Weights of a small GPT-style language model, trained from scratch on English Wikipedia.
Size: 14 layers, MLP 1536 ReLU, 17.1M parameters.
Architecture: LayerNorm before each block, learned positions, biases on query, key and value, tied embeddings.
Training: 274M tokens, 2090 steps.
Each number is 128 + 32 x the weight over its row's rms, rounded and kept within 0 to 255. Layers, rows and columns count from 0. The size above them is the row's rms in percent of the matrix's.

# layer 4 MLP down (transposed), 1536x256, rms 0.106, rows 514-566, columns 64-127
size [ 93 114 108 105  95  86 106  89  96  93  88  93 114 100  99  94  92 102  96  86  93  93 103  94  91 104  85 109 102  89  96 100 109  92  75  94  98  92 114  93 100 104  97  99  95  98 111  92 109  90 101  97  97]
[[133  91 164 183  88 168 129  98 130 191 106 123  93  94 116 156  94  55 166 146 150 104  92 148 119 120 135 181 175  92 140 139 141 109 132 115 131 135 143 199 142 136 201 104 122 130 127 130 135 129 154 181 140 135 175  98 111  85 168 135  72 127 106  88]
 [138 157 147 219  72 158 167 126 153 110 128  72 125 151 100 128 153 127 197 177 164 154  79 159 118 179 182 148 117  82  90  50 159 164 140 127 181 156 124 152 128  94  76 106 106 120 142  99  73  97 153  73  89  86 127 133 115 141 142 103 121 150 125 141]
 [156 120 125 158 160 100 148 109 122 152 135 110 163 128 177 145  97  91 142  78 117 106 100 101 100 147 134 120 137 123  60 148 136 145 130 185 149 101  85 151 132 149 126 187 126 124 142  78 169 134 147  96 131  50 107  98 171  84 136 151 140  92 186 128]
 [104 134 121 102 126 129  99 124 188 138  75  84  49 144 119  84  79 107 125 145 172 170 143 127 129 172 156 121 153 100 125 120  42 141 158 127 101 165 125 126  94  77 170 125  93 139 143  81 142 199 130 142  76  95 135 150 136  65 123 135 157  92 139  80]
 [180 149 116  83 220  86 132 173  75 105 146 115 108 120 133 133 101 152 118 131 107 142 124  53 119 177 127 114 115 114 126 130  82 144 124 183 106 163 144  98 125 148  90 106 138  96  99 212  99 173 186 132 109 120 164  89 148  85  84 163 106 107 125 116]
 [ 67 115 103  73  87 126  62 156 104 174 145 148 119  91 147  95 155 121 156 114 146 158 165 177 104 171 101  90  90 131 167  80 115 105 145 193 161 166 170 180  88 175 103 146 158 176  88 192  50 195 121 111 157 182 128 154 109  67 168  84  46 171 119 127]
 [148 143 159 118 232 127 113 102  96 187 129 153  97 149 147 179 133 106 144  92 212 116 114 106 138 136  88  93 112  91 148 129 111 127 155 167 131 134 154 118  98 126 142 133 170  87 202 131 139 123 106 185 169  97 178 160 145  87 133 149 107 180  78 136]
 [122 100 167 160  83  87 125 159 127 155  76 192 155 133 173 101 116 138  82 121 140 112 130 152 151  67 102 155  69 115 137  89 145 147 140 169 168 112 182 128  83 126 149 123 155 168 193  84 154 129 152 123 164 156 170 149 112 104 115  94 116 152 105 158]
 [177 164 153 102 166 206 106 129 107 127 149  87 137 128 151 114 105 187 163 132 145 137 107 120 126 127 145 172 134 106 151  64 106 143 111 207  94 124 122  78 122 148 144 154 149 157  94 178  83 154 125  99 144 112 147 109 133 184 111 194  69 144 157 153]
 [ 82 131  79 147 135 104 147 111 109 106 143 190 136 144  92  96 143 163 154 111  87 133 128  56  96 184 177 119 183 110 130 138 147 118 128 159  64 137  95 136 113  96  89  89 105 193 127 112 167 119 184  76 112 168 146 103 112 177 136 136 125 128 116 163]
 [150 104 172 114  94 122 124 114 143 133 144 171 101 115 116 178  99 167 127  84 141  60 216 111 165 144 142 119  79 194 149 142 138 160 133 125 159 160 137  58  40 161  66 141 152  99  96  72 102  76  91  67 133  91 125 117 100 173 174 148 104 129 105  96]
 [133 106 135 136 126 107 152 119 141  68  69 166  28 149  80 112 131 170 138 154 152 167 141 129 133  99 179 111  87  79 155 136 105 106 122  71 157  95  69 150 169 115 134 134 116  58 107 134 152  92 101  65 114 101 130 159 113  73 112 154 169 132 119 180]
 [122 195 137 103 144 113  77 146 123  95 114 118 134 145 151  73 124 132 148 172 165  95  91 131 148 146 159 122  72  45 104 153  74 170  96 125 143 176 138  92 135 102 156 129  97 116 137 177 139  78 150 221 114 117 115 151 134  99 141 158 111 118 128  83]
 [115 154 140 116 141 193 153 122 145 142 122 186 155 129 171 159 110 114 162 111 115 141 157 119  82  78  88 118 187 137 126 220 159 165 163 173 116 132  91 117 136 136  99  94 141  94 121 123 121  64 146 120 130 110 117  86 106 123  98  76 173 202  92  85]
 [144 130  95 108 121 171 129 102 135  86 112 131  93 101 101 162 155 189 109 113 156 163 112 112 165 139 190 126 136 179 113 144 132 109 145  75 125 118 101 138 157 114 157 142 118 149 105  46  73 152 130 169 110 118 111 154  52 145 152 179 151  77 112 130]
 [154 126 163  87 151 107 125 153 179  17 160  74 163 157 140 151 178  87 127  42 141 120 146  89 145 104 180  88  96  86 146 101 141 106 161 132 176 103 126 126 176 165 141 111 153 134  95 149  93 143 183 108 135 126 145 158 183  48 137 146 119 168 130  79]
 [119 168 150 127  83 111 202 161 179 148 201 135 168 137 131 159 119 115 141 137 175  80 136 120 126 158 103 120  95 168  98 143  93 105 116 155  34 144 115 123 130 118 150 152 145 116 174 133 127 102 111 172 150 154 125 200 128  94 155 118 132 190 120 171]
 [113  98 115 163 124  79  92 123 104 125 118 100 138 112 125  76 114 108 177 124 147  72 141 167 105  83 130 142 146 156 154 147 145 118 119 107 118 135  89 147  76 113 143 121 179 131 130 122 143 162 107  94  95 144  72 130 120 131  78 141 128 119  88 123]
 [162 109 166 115 133  86 138 123 143 195 108 124  72 120 152 101 105 120 120 116 126 171 158 151 104  91 100 141 146 127 142 137 101  73 111 165 100 144 163  90 104 170  97 135 130 182 160 153 139 150 128 177  37 100  88 251 132 112 156 149 146 143 186 118]
 [114 139 133 121 157 119 179  91 153 216 113 156 167 134  91  78 146  82 163 128  89 132 211  96 119  93 130 180 104  99 110 102  90 106 131 143 137 103 195 105 159 162 138 161 155 121 182 163 146 101 113 131 119 103 154  81 140 223 132 144 166 127 123 126]
 [119 124 127 129 171 171  95 191 135  81 182 195 122 114  59 111 170 114 153 142 159 117 144 137  62 164  90 144 118 145 108 125 139 116 146  88 169 138 108 123 132 115 188 118  94 143 163 111 160  97 120 213 185 102 138 120 132 104 159  78 123 169 161 143]
 [122  96  96 110  94 135 181 121 167 122 131 134 147 138 161 155 105 153 141 110 162 102  77 167 109  49 104 144 166  90  93 110 137 108 176 173 166 139 108 108 124 103 128  94 115 113  86 146 116 132 116 121 148 101 130 144 100 110 128 114 152 115 115 133]
 [ 63 130 153 166 109 173 150 129 122 103 177 144 181 144 120 145 127 124 105 110  98 125  95 194 119 124  76 134  72 199 189  66  93 189 120  70 198 161 132 138 124 126 179 118 162 108 121 119 147  91 121 144 129  95 101 139 110 119 130 105  91 149 129 118]
 [105 128 136  80 170 161 144 151  75 145 158 138 116 122  93  86 196 150 120 126  93 167  90  57 121 111 127 135 135  92 148 121 186 161 158 151 116 141 194 134 141 154 108 161 120 149 144 148 209 152 170 124 104 161 111 108 134 187 184 167 208 106 176 166]
 [133 114 175 154 108 123 137 158 168 140 103 100 114 125  29 133 115 124 105 110 141 146 143 105 153 111 113 143 118 115  99  89 181 114 136 145 136  69 132  74 110 153 100 137 136 147  96 123 132 168 139 142 194 191 126 142 197 158  81 146 133 102  99 130]
 [ 94 143 165 125 141  76 227  65 134 157 202  70 100 155 125 105  92 134 158 108 133 119 189 153 108  91 132 156 131 134 135 138 212 113 123 111  98  91 134 142 156 139 145 127 124 115  78 169  76 155 177  95 122 120 207 221 176 122  78 140 100 127 132  84]
 [110 141 155 185 111 127 130 136  97 151 149 145 130 121 149 120  99 110 115 117 101 129 105 112  55 115  54 122 142 118  91 172 110 181 154  97 144 155 157 111  73 116 126 116 124  79  96 134 180  51 142 108 128 127 137 116 134 155 162  94 114 183  74 208]
 [168 146 151 167 113  62 175 171 105 108 101  97 163 138  94 104  86 142  99 147 128  87 125 174  91 167  96 207 170  87 136 120 109 146 173 101 153 100  97 138 140 135 110 134  99 166 153 104 159 145 115 167 105 131 196 144 121 163 114 148 102 123 130 116]
 [ 80 129 123 142  65 144 179 114 153 133 110 205 151 114  56 140 108 129 103  97 101 124 116 189 114  65 119 123 145 107  88 134 161 137 113 179 116 125  99 146 122 129 205 130 120 142 158 174 113 162 140 138  88  88 131  96 100 181  76 147 150 106 142 165]
 [ 98 149 122  89 166 118 179 136 123 110  72 182 123  68 110 190  81 139 116 142 207 158  98 104 145 131  82  83 149 167 115  89 133 136 153 110 135 141  76 154 126 135 125 107 107  67 118 166  86 131 114 166 112 115 147 149  97 190 151 153 142  95 102  97]
 [139 130 171 129 226 182 149 106 138 139 151  97 150 115 156 140  97 116 179 150 140  96 154 162 131 156 167 173 209 156  79 136  87 171 137 143 133 205  97  53 108 128 142  97 117  53 199 146 130 151 189 144 101 126 110 170 116  92 113 126 154 102 143 102]
 [103 100 114 144 137 214 158 164 138 204 119 152 103 100 136  90 149 163 155 115 105  85 138 148 152 116  84 123 137 109 157 161 154 122 127 126 130  89 144 141 138 134 163 128 105 178 133 152 152  77 108 154 118 156  88 149 118 106 128 143  97 156 215 100]
 [122 131 140 195 100 140 179  88 140 183 148 115  82  93  62  89 104 206 134 113 133 153 175 198 115  75 119 104 125 164 110 150 164 134 141  57 123 159  97 175 165 100  89 105 132 124 125 115 196 222  63 125 101  70 102  81 151 125  93 127 158 134 122 146]
 [176 122 113 137  87 129 118 143 162 131 126 149 162 191  94 117 126 160 119  73 113  92 133 165  95 106 160 157 112 153  58  80 130  61 123 152 135 164 150 125  90 129 105 132 199 101 181 153 111 139 101  94 115 112 170  57 159 156 157 129 143  87 130 155]
 [129 134 115 134  85 137 132 104 151 119 170 129 165 158 148 139 127 164 148 145 138  92 144 184 123 145 109 147 136  94  75 225 118 143 153  66 133 124  91 126  91 148 114  89  93 136 162 153 164 129 103 110 155 162 146 161 123 181 147 119 152 155 204 144]
 [163  94 105 126 120 123 132  95 177 169  95 142 136  93 118  96 123 153 187 104  96 149 156 143 121 145 117 142 138 128 148  72 145 132 156 127 167 140 175 132  46 154 115 136 114 120 161 118  89  87  64  71 110 127 113  92 216 153 150 119 119 164 140 120]
 [146 153 162 102 132 141  51 134 144 129 140 147 136 186 138 104 148 167 107 107  88 151 183  79 122 134  67 167 178 138 113 114 127 121 146 188 123 167 155 149 137 151  94  92 140 110 110 136 115  80 109  82  80 117 194 202 161 159 142 152 108 175 145 117]
 [137 138  70 121 115 143 153 127 125  83 151 169  99  87 116 120 129 123  99  89 109 125 166  67 121 129 102 189 136 163 136 130  81  98 149  99 143 142 159 159 124 115 114 192  98 141 155 141 166 148 130  65 136 128  74 155 136 149 118  84 146  88 148 151]
 [140 131  97 127 174  91 170 154 131 150 129 150 170 107 102  83 136 146 132 107 116 143 147 177 117 127 175  95  91 154  48 124 170 127 121 148 154 138 157  85 150 148 164  98 154  96 161 159 186 195  86 186 157  93 122  99 149 148 106 131 135 107 109  94]
 [182 135 145  98 132 139 127 117 148  65 143 177 141 150 104 175 153 133  89 137 150 157 138 142  98 111 114  63 194 140 112 157 105 122 123 105 138 142  99 139 174 170  81 137 124 108  77 161 128 107 155 105 132  52 103  97 168 120 131 171 124 134 100  89]
 [145 143 145 130 130 132  63 197 144 152  90 127 133 150 146 191 146 108  84 103 105 108 129 105  90 136 104 141 117  59 137 197  86 134  76 156 118 121 125 144 116  93 123 172 123 154 123 164 147 141 159 138  77 135 171 169 150  72  97 144 169 105 145  88]
 [138 150 129 120 108  87  49 101 125 172 167  86 157 181 101 202 138 128 151 135 153 128 171 124 147 104 101 138 116 155 125 148 143 111 164 145 138 125  89 185 135 131 174 117 148  70  96 137  95 166 130 130 111 131 154 124  71 133 192 125 104 100  87 178]
 [ 81 122 125  89 147 129 114 132 148 116 131 136 167 110 153 161 132  84  84 183 190 117 120  74 104 152  91 121 138 124 188 128  86 156 115 140 152 126 149 160 126 180 138 110 199 124 196 156 119  96 126 167 130 105 187 182  40 111 171  73  88 160 111 137]
 [113 116 165 122 108 147 114 140 121 105 107 155 112  99 103 166 150 142  86 145  71 146 128 134 107 100 150 108 152  98 136 132 184  87 144 137 106 194 159 161 164 102 129  96  63 125 190 102 113 159 183 122 115 110  99 183 134 141 103 109 117 152 120 130]
 [217 146 133  90 124 175 144 142 124 106  98 142  88 168 145 126 160  55 130 114  93  69 144  95 147 182 167 171  90 125 147 159 164 138  98 163 113 167  99 113 103 189 105 161 133 121 138  94 128 184 156 119  95 127  99 106 178  84 183 176 166 108 118 138]
 [119 173 138 103 174 155 122 111 119 126 125 113 122 116 108  72 139 151 126 170 112 156 113 132 101 162 127 151 148 168 166 123 158  86 146 149 164 189 135 157 141 124 196 111 127 109 143 119 152 128 153 129  77 136 139 117 139  86 149  51 169  96  39 135]
 [118 106 185  79 100 144 115 132 142 135 145  78 124 166 162 128  84 122 114 121 128  30 126  64 166 118 136 107  93 106 154 108  91 119 214 105 135 157  86 128 186  91 131 163 100 209 157 150 145 105 119 167 113 177 126  90 124 111 119 194 118 127 131  89]
 [109  97 147  69 109 143 178 144  98 135 145 141  68 122  97 119 133 140 116 141 107 130  99 164 136 156 110 102 117 133 209 130 171 138 120 126 168 105 113 127 101 102 111 158 143 188 119 106 170  35 144 201 142  95 107 161 139 105 112 108  99  96 153 164]
 [148 195 133 143 120 129 151 115 146  98  75 131 181 193 159 134 124 119 131  92  98 101  83 143 124 118 130 126  96 102 157  70 111  99 113 154 116 141 184 133 146 117 167 153 173 159 144 126 131 167  87 182 127 101 169  54 160 115  65  85 167 167 141  98]
 [140  71 160 124 149 106 101 166 197  80 168  57 126 139 100 103 103 178 142  87 138 123 119 126 106 111 115 127  96  89 132  67 154 147 114 147 150  98 188 110 158  83 145  15 137 233 107 113 105 196 146 180 128 165 102 149 104  86 115 153 144 112  84 124]
 [141  84 157 149  75 128 166 148 157 177 136  72 104 100 123 151  87 129  95 122 103  99 188 132 157 137  74 100 155 121 140 121 128 104 138 128  82  84 137  91 111 141 121 131 120 135  63 104 169 137 211 177 113 177  93 168 181 139 115  99 114 113 157 162]
 [153 108  79 112 100  83 182 128  99 106 171 128 170 135  89 119  85 137  85 138 122 162 164 111 136 107  88 162 115 109 134 119 168 122 104 159 153  96 174 128 133 163 118 121 102 133 102 111  82 189 135  76 113 144 148 133 223 111 147 130 118 178 128 131]
 [ 77 108  86 108 119 155 134 159 168 201 109 136 167 147 110 145 129 150 172  79 127 146 162 192 169 148 192 158 160  68 118 161  98 155  85 141  58 117 139 192  85 135 151  88 173 151 145 153 115 140 148 175 144  55  98 102  56 113 145 131 128 115  96 116]]
# layer 4 MLP up, 1536x256, rms 0.115, rows 515-566, columns 64-127
size [ 95  97 100  99  83 104 103  99  95  88 104 133  92  96 104  85  82  96  88  89 106  93 103  94  89  96 102 105  97  84 100 107  91  80  96 109 106 108  96  92 106 103  93  98  86 107  96 102  90  94 100  88]
[[111  89 140 149 135 113 121 129 103 128 121 128 154 133 125 170 122 116 119 179 164  82 110 137 154  94 169 112 128 149  84 153 192 136 150 113 129 145  86 146  79 132 175 155 136 106 177 111 129 111 173 103 206 122 173 114 110 142 137 126 159 187 136  94]
 [159 148  99 123 163 143 115 159 140  97 150 146 107 116 126 148 110 148 146 112  70 149 115  60  62 156  88 127 122  79 106 164 141 121 119 122 123 113  79 140 158 108 130 136 115 155 127 123 127 147 116 218 115  65 143 146 163 118 129 155 125 126 118 151]
 [111 158 153 179 110 172 112 136 122 139 172 161 137 146 105 124 172 138 123 107 214 119 124 124 160 136 177 187 114 127 152 106 115 155 161 130 154  96 146 103 131 118 114 119 120  86 106 108 133 154  92 122 120 116 142  84 103 115 124 107 107 167 109 163]
 [128 122 145 147 150 146 113 140 104  93 117  96 136 176 107 158  85  88 175 101 116 100 133  86  75 180 186 158 133 161 105 168 136 113  53 157 140 110 165  74  43 163 141 114 143  91  79 157 125 100 137 102  71  81 124 141 114  52 144 156 110 130 138 124]
 [151  77 167 115 109 137 188 127 147 174 112 149 134  80  54 132  53  95 128 202 136 155 144 146 132 117 192 149 194 128 115 190 117  80  97  82  93 153 119 120 127 102 112 155 106  93 124 136 170 126 159 163 128 120 184 107 169 122 108 143 118 100  86  84]
 [145 121 141 151 134 122 125 139 116 139 166 108 150 132 102 137 131 107 149 173 125 113 120  66 111  81 142 132  62 121 120 129 116 219  78  81  89 118 105  87 108  71 157 173 162  96 117 134 150  96 113 139  92 110 140 153  95 155 168 126 170 114 173  74]
 [129 129 125  95 115 105 122 112 104 131 152 131 134 130  55 107 135 157 134 132 125 148 132 143  73 122 137 145 175 167 119 150 139 141 133 135 172 125 133 137 134 160  65 174 134 141 111 134 116 158 126 125 188 134  56  96 126 131 171 184 139  90 186 152]
 [ 86  68 157  85 107  92 118 137 153  52 104  66 165 135 164 112 126 117 114 135 179  91  97  69  52 143 136 144 135 107 101 108  67 136 145 179  68 145 137 115 124 142 104 125  78 134 160 176 139  91 125 167 119  84  87 133 130 129  72 150  94 112 179 135]
 [119 118 102 156 100  81 134 122 125 129 118 129 168 113 117 104 117 120 137 184 110 155 102 109 146 136  95 101  76 180 123 115 116 113 135 174 151  90 148 125  30 121 126  92  53 126  94 142 200  80 113 118 237 120 121 116 140 126 127 130 136 112  68 108]
 [150  93 168 107 170 224 128  66 203 158 162 110 174 123 122 142 101  76  99  91 162 194 179  87 147 184 122  84 140 126 158 123 104 138 135 110  71 155 111  94 217 176 170 117 141 190 171 132 124  97  72 202 143 142 154 121 128 105 103  74 128 151 156 118]
 [104 133 151 129 140 148 156 124  92 148 165 126  99  87 105 115 129 116 145 142 107 117 162 156 124 169  92 122 131 133 111 110  95 130 138 184 145 126 101 111  59 189 104 129 123 100 164 165 151 147 166 128 155 119 144 131  84 169 144 135 151 121 158  96]
 [130 126  95 109 151 152 150 114  78 131 103 141 118 108 140  81 148 107 134 150 113 134 135  97 119 216 125 163 142 104 170 141  42 165  66  62 130 157 118 126 119 130 124 110  82 145 139 138 140 184 152 184  86 103 128  51 120 133 112 125 133 134 126 134]
 [ 96  94 133 172 175 146 164  95 104 105 145 109 143 111 100 139  80 214 126 125 149 167 147 128 143 170 161 159 152 120 123 134 137 122  76 159 240 134 130 176  94  92 148  95 119 125  88 139 147 162 145 118 140  90 104 221 166 146 110  81 126 131 120 177]
 [118 143 150 136 122 148 144  96 106 125 169 157 114  39 105 116 166  86  86  84 197 137 138 128 140  93 107 142  95  93 119  82 156 149 179 115 173  95  54 165 175 174 124 118 154 150 145 121 127 184 129  91 101 135 112 127 128 102 141 134  99 125  96 120]
 [123 106 150 155 121  95 104 114 109 171  92 164  90  85 136 164 143  79 115 104  90 131  96 105  69 137 128 120 153 180  83 124 151 127 137  88  74 130 126  49 147  39  66 187 121 127  95 121 159 141 120 125 112 146  93 140 120 133 161 181  62 177 144 142]
 [ 96 152  59 122 143 187 151 159  95 146 155 148 169 149 112 163 148 133 109 107 124 159 128 138 146 147 157 101 121 108 139 171  85 122 150 139 100  87 138 166  62 118 144 158  84 189 177  86 100 120 102 162 120 136  36 102 128 164 156 139 236 141 132 149]
 [116 119 129 184  88 141  74 148 115  99 108 226 130 116 138 121 131 118 167 135 132 141 101 175 141  81 113 150 127 102 154 107 192 137 141 142 103 158 109 174 122 123  99 145 103 165 142  46 144 145 126 186  75 116 173 137 149 151  95 151 142 123 109 121]
 [ 89 128 157  96  96 125 136 189 128 153 133 156 110 162 105 146 100 164 179 131 129 137 150 120 178 144 211  73 190 163  82  99 151  72 133 189 105 122  99  78 127  78  71  70 109 143 122 195 151 130  91 135 149 165 185  74 130 121  86 142 136 136 116  77]
 [127 138 152 164  71 123 125 125 160 150 160 180  85 177 108 166 119 103 170 157 144 125 126 127 113 134 145 111 134 158 114 145 131 131 103 149 125 150 143 126 102 148 169 146 170  78 106  89 117 126 185 140 148 180 150  99  60  99  59 173 132 124  50 174]
 [154 131 114 155 179 100 120  75 114 128 108  41  94 114  92 165 136 137 118  96 188 102 125 110 106 118  88  99 109  97 167 143 163  64 114 168  89 101 129 153 124  90 165 156 189 107 133 147 135 114 156  67 127 152 153  94  89 169 157 194 160 140 130  81]
 [110 203 108 159 134 126 136 198  80 137  81  88 165 156  95 135  78  93 183 134 125 154 145  82  43 144  84 123 169 138 158 175  91 132  98 128 126 142 118  85 133 131 117 118 106 108 139 120 170 130 186 131 129 101 131 115  42 122 150 101 127 113 198 138]
 [155 112 158 105 169 148 145 117 134  79 107 107 166 124 126 112 131  99  84 132  92 152 101 115 138 127 129 103  92 120 141  94 160 183 109  58 158 115 130 134  62 121 143 125 129 190 107 134 180 163 121  98 108 109 112 112 201  47 144  87 122 132 112 121]
 [131 127  67  99 135 110 130  75 183 108 163  95 102 108 123 126 111 158 145 122 158 100 110  97 115  82 119 142 110 133 143 113  91  93 159 143 131 139 151 172 116  23 174 178 107 100 145  64 130 121 140 107 123 150 153  67 121 176 140  81 136 102 136 210]
 [176 100 151  90  94 163 113 158  81  90 142  93 121 147 156 136 165 137 141 159 131  60  65 192 138 115 169 185 170  67 122 138 136 134 133 131 105 183 124  94 129 145 123 184  74 129 142  82 207 132 130 136 100 122 162 188 164 125 127 117 139 136 101  94]
 [ 81 128 103 117 198 117  70 131  46 121 100  66 134 190 155 184 122  75 175 122 101 111 138  89 143 125 114  59 135 108 115 130 101 148 144 112 127 118  98 155 126 124 198 149 150 104 111 133  81 186 148 147 101 133  85 109 187 137 190  88  52 124 153 136]
 [101 119 147  96 152 105 114  82 132 142 110 126 128 151 143 142 126 186 117 100 129 159 137 155 168 108 151  86 120 182 120  82 153 139 122  93 120 174 150 161 133 112 136 187 100 142 108 112  93 135 119 104 152 126 158 108  77 145 126 132  65 135 103 111]
 [105  73 154 176 111 105  77 178 183  65 125 118 124 140 147  89 123 105 141 125 102  92 127 107 170  79  78  91 136  89 142  99  82 120 126 115 119 143 190 123 186 127 101 126  87 121 103 118 137 131 147 138 124 111 130 135 129  93 167 180 142  74 132  90]
 [116 130 177 131 134 107 140  74 134 177 167 157 138 127 185 140 139 114 129 149 201 105  73 143 110  54 118 150  99 114 135 119  73 121 108 144 162 122 110 135 119 142  88 148 161  77 169 149 132  77  98 128 133  94 133  97 152 157 219 149 176 100 187 175]
 [150 107 157 142 152 109 148 117 133 165 135 145 153  88 151 128 193 126 129 127 143 139 167 120  81 124 141 177 179 121 126  82 167  94 131 101 123 101 148 153  92 154  81 109 120 122  92 131 166  81 127 124 142 136 189 103 155 164 111 115  79 202 117 127]
 [130 113 159 168  75 154 124  96  97 119 125 181 135 188  92 144 119 106 171 134 114 155 143 143 114 159  86 135 161 168 115 183 139  96  63 148 180 126 153 143 121  90 128 121 136 125  96 129 149 120 101 123 115 112 124  56 156 201 118 122 136 150 124 151]
 [123 141 104 208 120  82 123 102 147 175 137 101 144 153 124 128 192  60  60 102 160 173 121  78 120 130  75 130 126 130  67 145 130  78 123 156 132 158 153 135 123 176 131 148 191 100 130 172  80 142 186 123  92 129  78  94 142 156 113 106 139  97 122 154]
 [111 115  44 191 171 140 108 130 175 136 139 144 128 164 146 116 105  67  78 152 173 136  67 103  89 110 132 137 155 211 157 148  93 162 149 151 119 128 150 133 189  89 129  92 152 143 170 113 107 136 100 131 108 174  85 119 103 136 148 169 101  93 124 136]
 [154 150  94 158 199 127 165 131 179 128  95 117 122  27 123 110 154 105 131 162 184  91 177 141  90 111  63 111 138 105 113 199 110 145 124 164 167 135 128 158  92 163 147  90 173 147 126 162 117  74 117 126 144 132 116 147 116 163 132 121 138 137 114  86]
 [115  77 128 104 100 119 143 186 120 120 121  53 130  84 119 142 157  79 100 140  90  93 144  79  85 105 164  77 103 144 146  71  79 163  85 139 128 111  94 169 159  93 178  98  63 153 123 159 152  86  77 104 139 126 146 118  79 155 121  70 116 141 196 139]
 [152 145   0 121  77  80 175 134 178 117 181  94 109 125 154 178 166 122 158 168 111  88 134  67 121 120 135  96 159  82 133 150 133 141  96 131 125 137 134  65 119 175  73  86 151  76 140 147 134  74 153 135 161  95 126 135 109 145 137  40 129  88 165 106]
 [ 56  60 120 154 156 107 129 139 148 134 155 133 125 130  84 160  64 100 152 137 149  94 112 106  67 112  87 135 189 108  84 194 132 106  79 104 158  98 145 134 167 155 159 144 123 135 151 126 114 173 158 140 142 118  82 111 105 102 150 146 141 119 105  66]
 [100 123 125 155 101 143 148 171  67  92 127 104  75 106 121 147 159 120 115 120 131 147  70  72 106  83  93 142 116 151  52 177 143 117 157 120  78 125 118 117 119 106 102 118 147 109 122 125 183 147 128 104 141 131 177 147 140 106  84 141 166 103 136 177]
 [155 141 139 146 137 146 110  79 108 179 170 119 118  79  94 123 156 101 134 120 112  96 115 110  41 155 148 140  78 136 162 176  93  90 113 115 135 139 141 153 154 173 128 150 172  97 153 127 135 156 124 106 154 129 152 122 189 171 146 150 140 162 141 130]
 [101 111 152  86  91 126 157  98  92 127 167  98  94  94 153  88 147 163 136 167 188 110 192 184 135 140 170 103 148 115 137  90 125 149  97 128 115 135 114 136  86 160  55  63 137 136 109 118  99 115 138 143 171 132 118 111 120  79  62 179  96 129 175 114]
 [137 124 139 106 152 121 139 161 181 136 142  78  74 159 128  84 107 125 159  79 150 104 132 132 116  90 151 128 109 147 121 162 100 122 155 163  75 122 163  84  97 174  77  86 103 148 162 107 190 108 107 118 106 139 138 120 109 185  76 167 191 136  87 170]
 [119  25 154 129 165  75 163 151 115 134 108 123 113 116 131 116 150 118 178  78  87 149 153 105 138 139 139  64 143 112 146 109 126 126 118 157 144 146 173 101 132 132  94 111 157 158 197 133 153 207 117 111 173 186  88 120 150 177 140 102 149 133 150 145]
 [111 164 111 179 173 133 138 121 114 105 124 118 110 156 154  71 134 156 141 150 149 165  80 133 181 146 142 140  97 104 113  76 122  70 103 167 146  91 102  93 125 169  91 108 126 110 114 161 133 118  87 117 121  95 117 181 201 176 157 144 138 104 123 150]
 [145 145 126 217  97 144 124 134  68 117 124 174 101  78 103 143  82 179  87 124 206 127  75 119  84 128 172 119 171 124 159 117 122 144  86 120 107 126 100 120 114 136 115 123 135 108 149 140 152 106 175 156  88  97 133 100 171 107 203  83 112 113 115 134]
 [112 133 143 133 132 127  87 115  90 157 135  77 140 171 169  78  88 134  43 140 144 143 184 124 141 110  98 126  86 141 125 173 180 151 132 134  71 118 118  94 116 100 113 141 105 121  72 147  66  67 181 130 133 142 193 113 109 110 111 128 132 140 169 149]
 [ 66 117 153  54 134 154  84 157 120 107 145  68  20 134 106 119  93 105 148 126  99 153  89 120  92 120 118 109 138  76 149  64 176 110 112 178  93 146 172 120 120 179 151 134  96 159 112 142 144 102 117 143 136 114 129 136 139 165 138 160 123 173 255 120]
 [110 165 125 147 156 184 151 144 124 125 138 117 105 127 165 104  58 117 168  95 147 159  92 120 114 127  98  94 103 188 153 112 128 184 102 160 135 159 144  96  74 130 120  79  91 132 132 148 146 157 111 105 173 156 142 155 144 157  93 140 151 146  36 121]
 [137 136 135 170 187 191 106  98 125 128 168 157 166 168  73 194 130 114 130 151 136 137  63  86 186  93 186 163 133 137  87 141 128  95 128 142 126 193 148 110 117 161 106 135 107  66  86  91 138 121 168 183 105 140 134 134 116 128  91 130 139 120 148 113]
 [124 122 116 204 103 152 152 124 103 103 165 139 156 169 177 149 123  50  58 196 140 152 122 155 113  82 165  93 162 129 113 149 136 132 101  85 140 118 104  92 136 119  99 204 171 127  82 215 128 135 206 118 128  90 122 118  75 127 139 118  84  89 130 162]
 [117 164 136 177 147  96 129 103  67 133 127 135  70  99 146 156 171 143  85 184 107 131  54 103  56 131  81 149 153  98 164 182 104 124  82 158 107 151 120 101 132  56 106 119 172 153 119  58 179 171 135 125 170  93 100  98 108 151 153 123 111 127  94 149]
 [129 101 137 140 152  94 134 152 141 127 104 106 126 124 116 141 142 140 108 149 141 187 178 151 118  93 161 130 109 107 159 125 132  97 157 126  92 140 131  43 137 132 134 110  86  75 164 196 120 112  96 115 178 125  89  90 109 155  89 121 146 112  96 123]
 [118 167 142 136 158  94 144 105 111 120 184 123 125  61 151 115 143 137 139 135 151 116  90 164  92 132 173 130 117 129 132 169 126 110 162 109 156 151  36 180 125 129 164  87 131 133 107 145  98 114 174 125 150 101 162 167 184  92 148 169 138 104  78 144]
 [115 114 110  81 148 148 176 133 129  77 131  87 101  45  77 108 167 135 191  53 132 111  87 133 118 135 141 116  83 103 111 157 136 168  58 166  89  97 114 136  85 134 109  96 152 102 116 179 113 114 130 120  77  77 158 116  50 104 105 179  78 177 104  85]]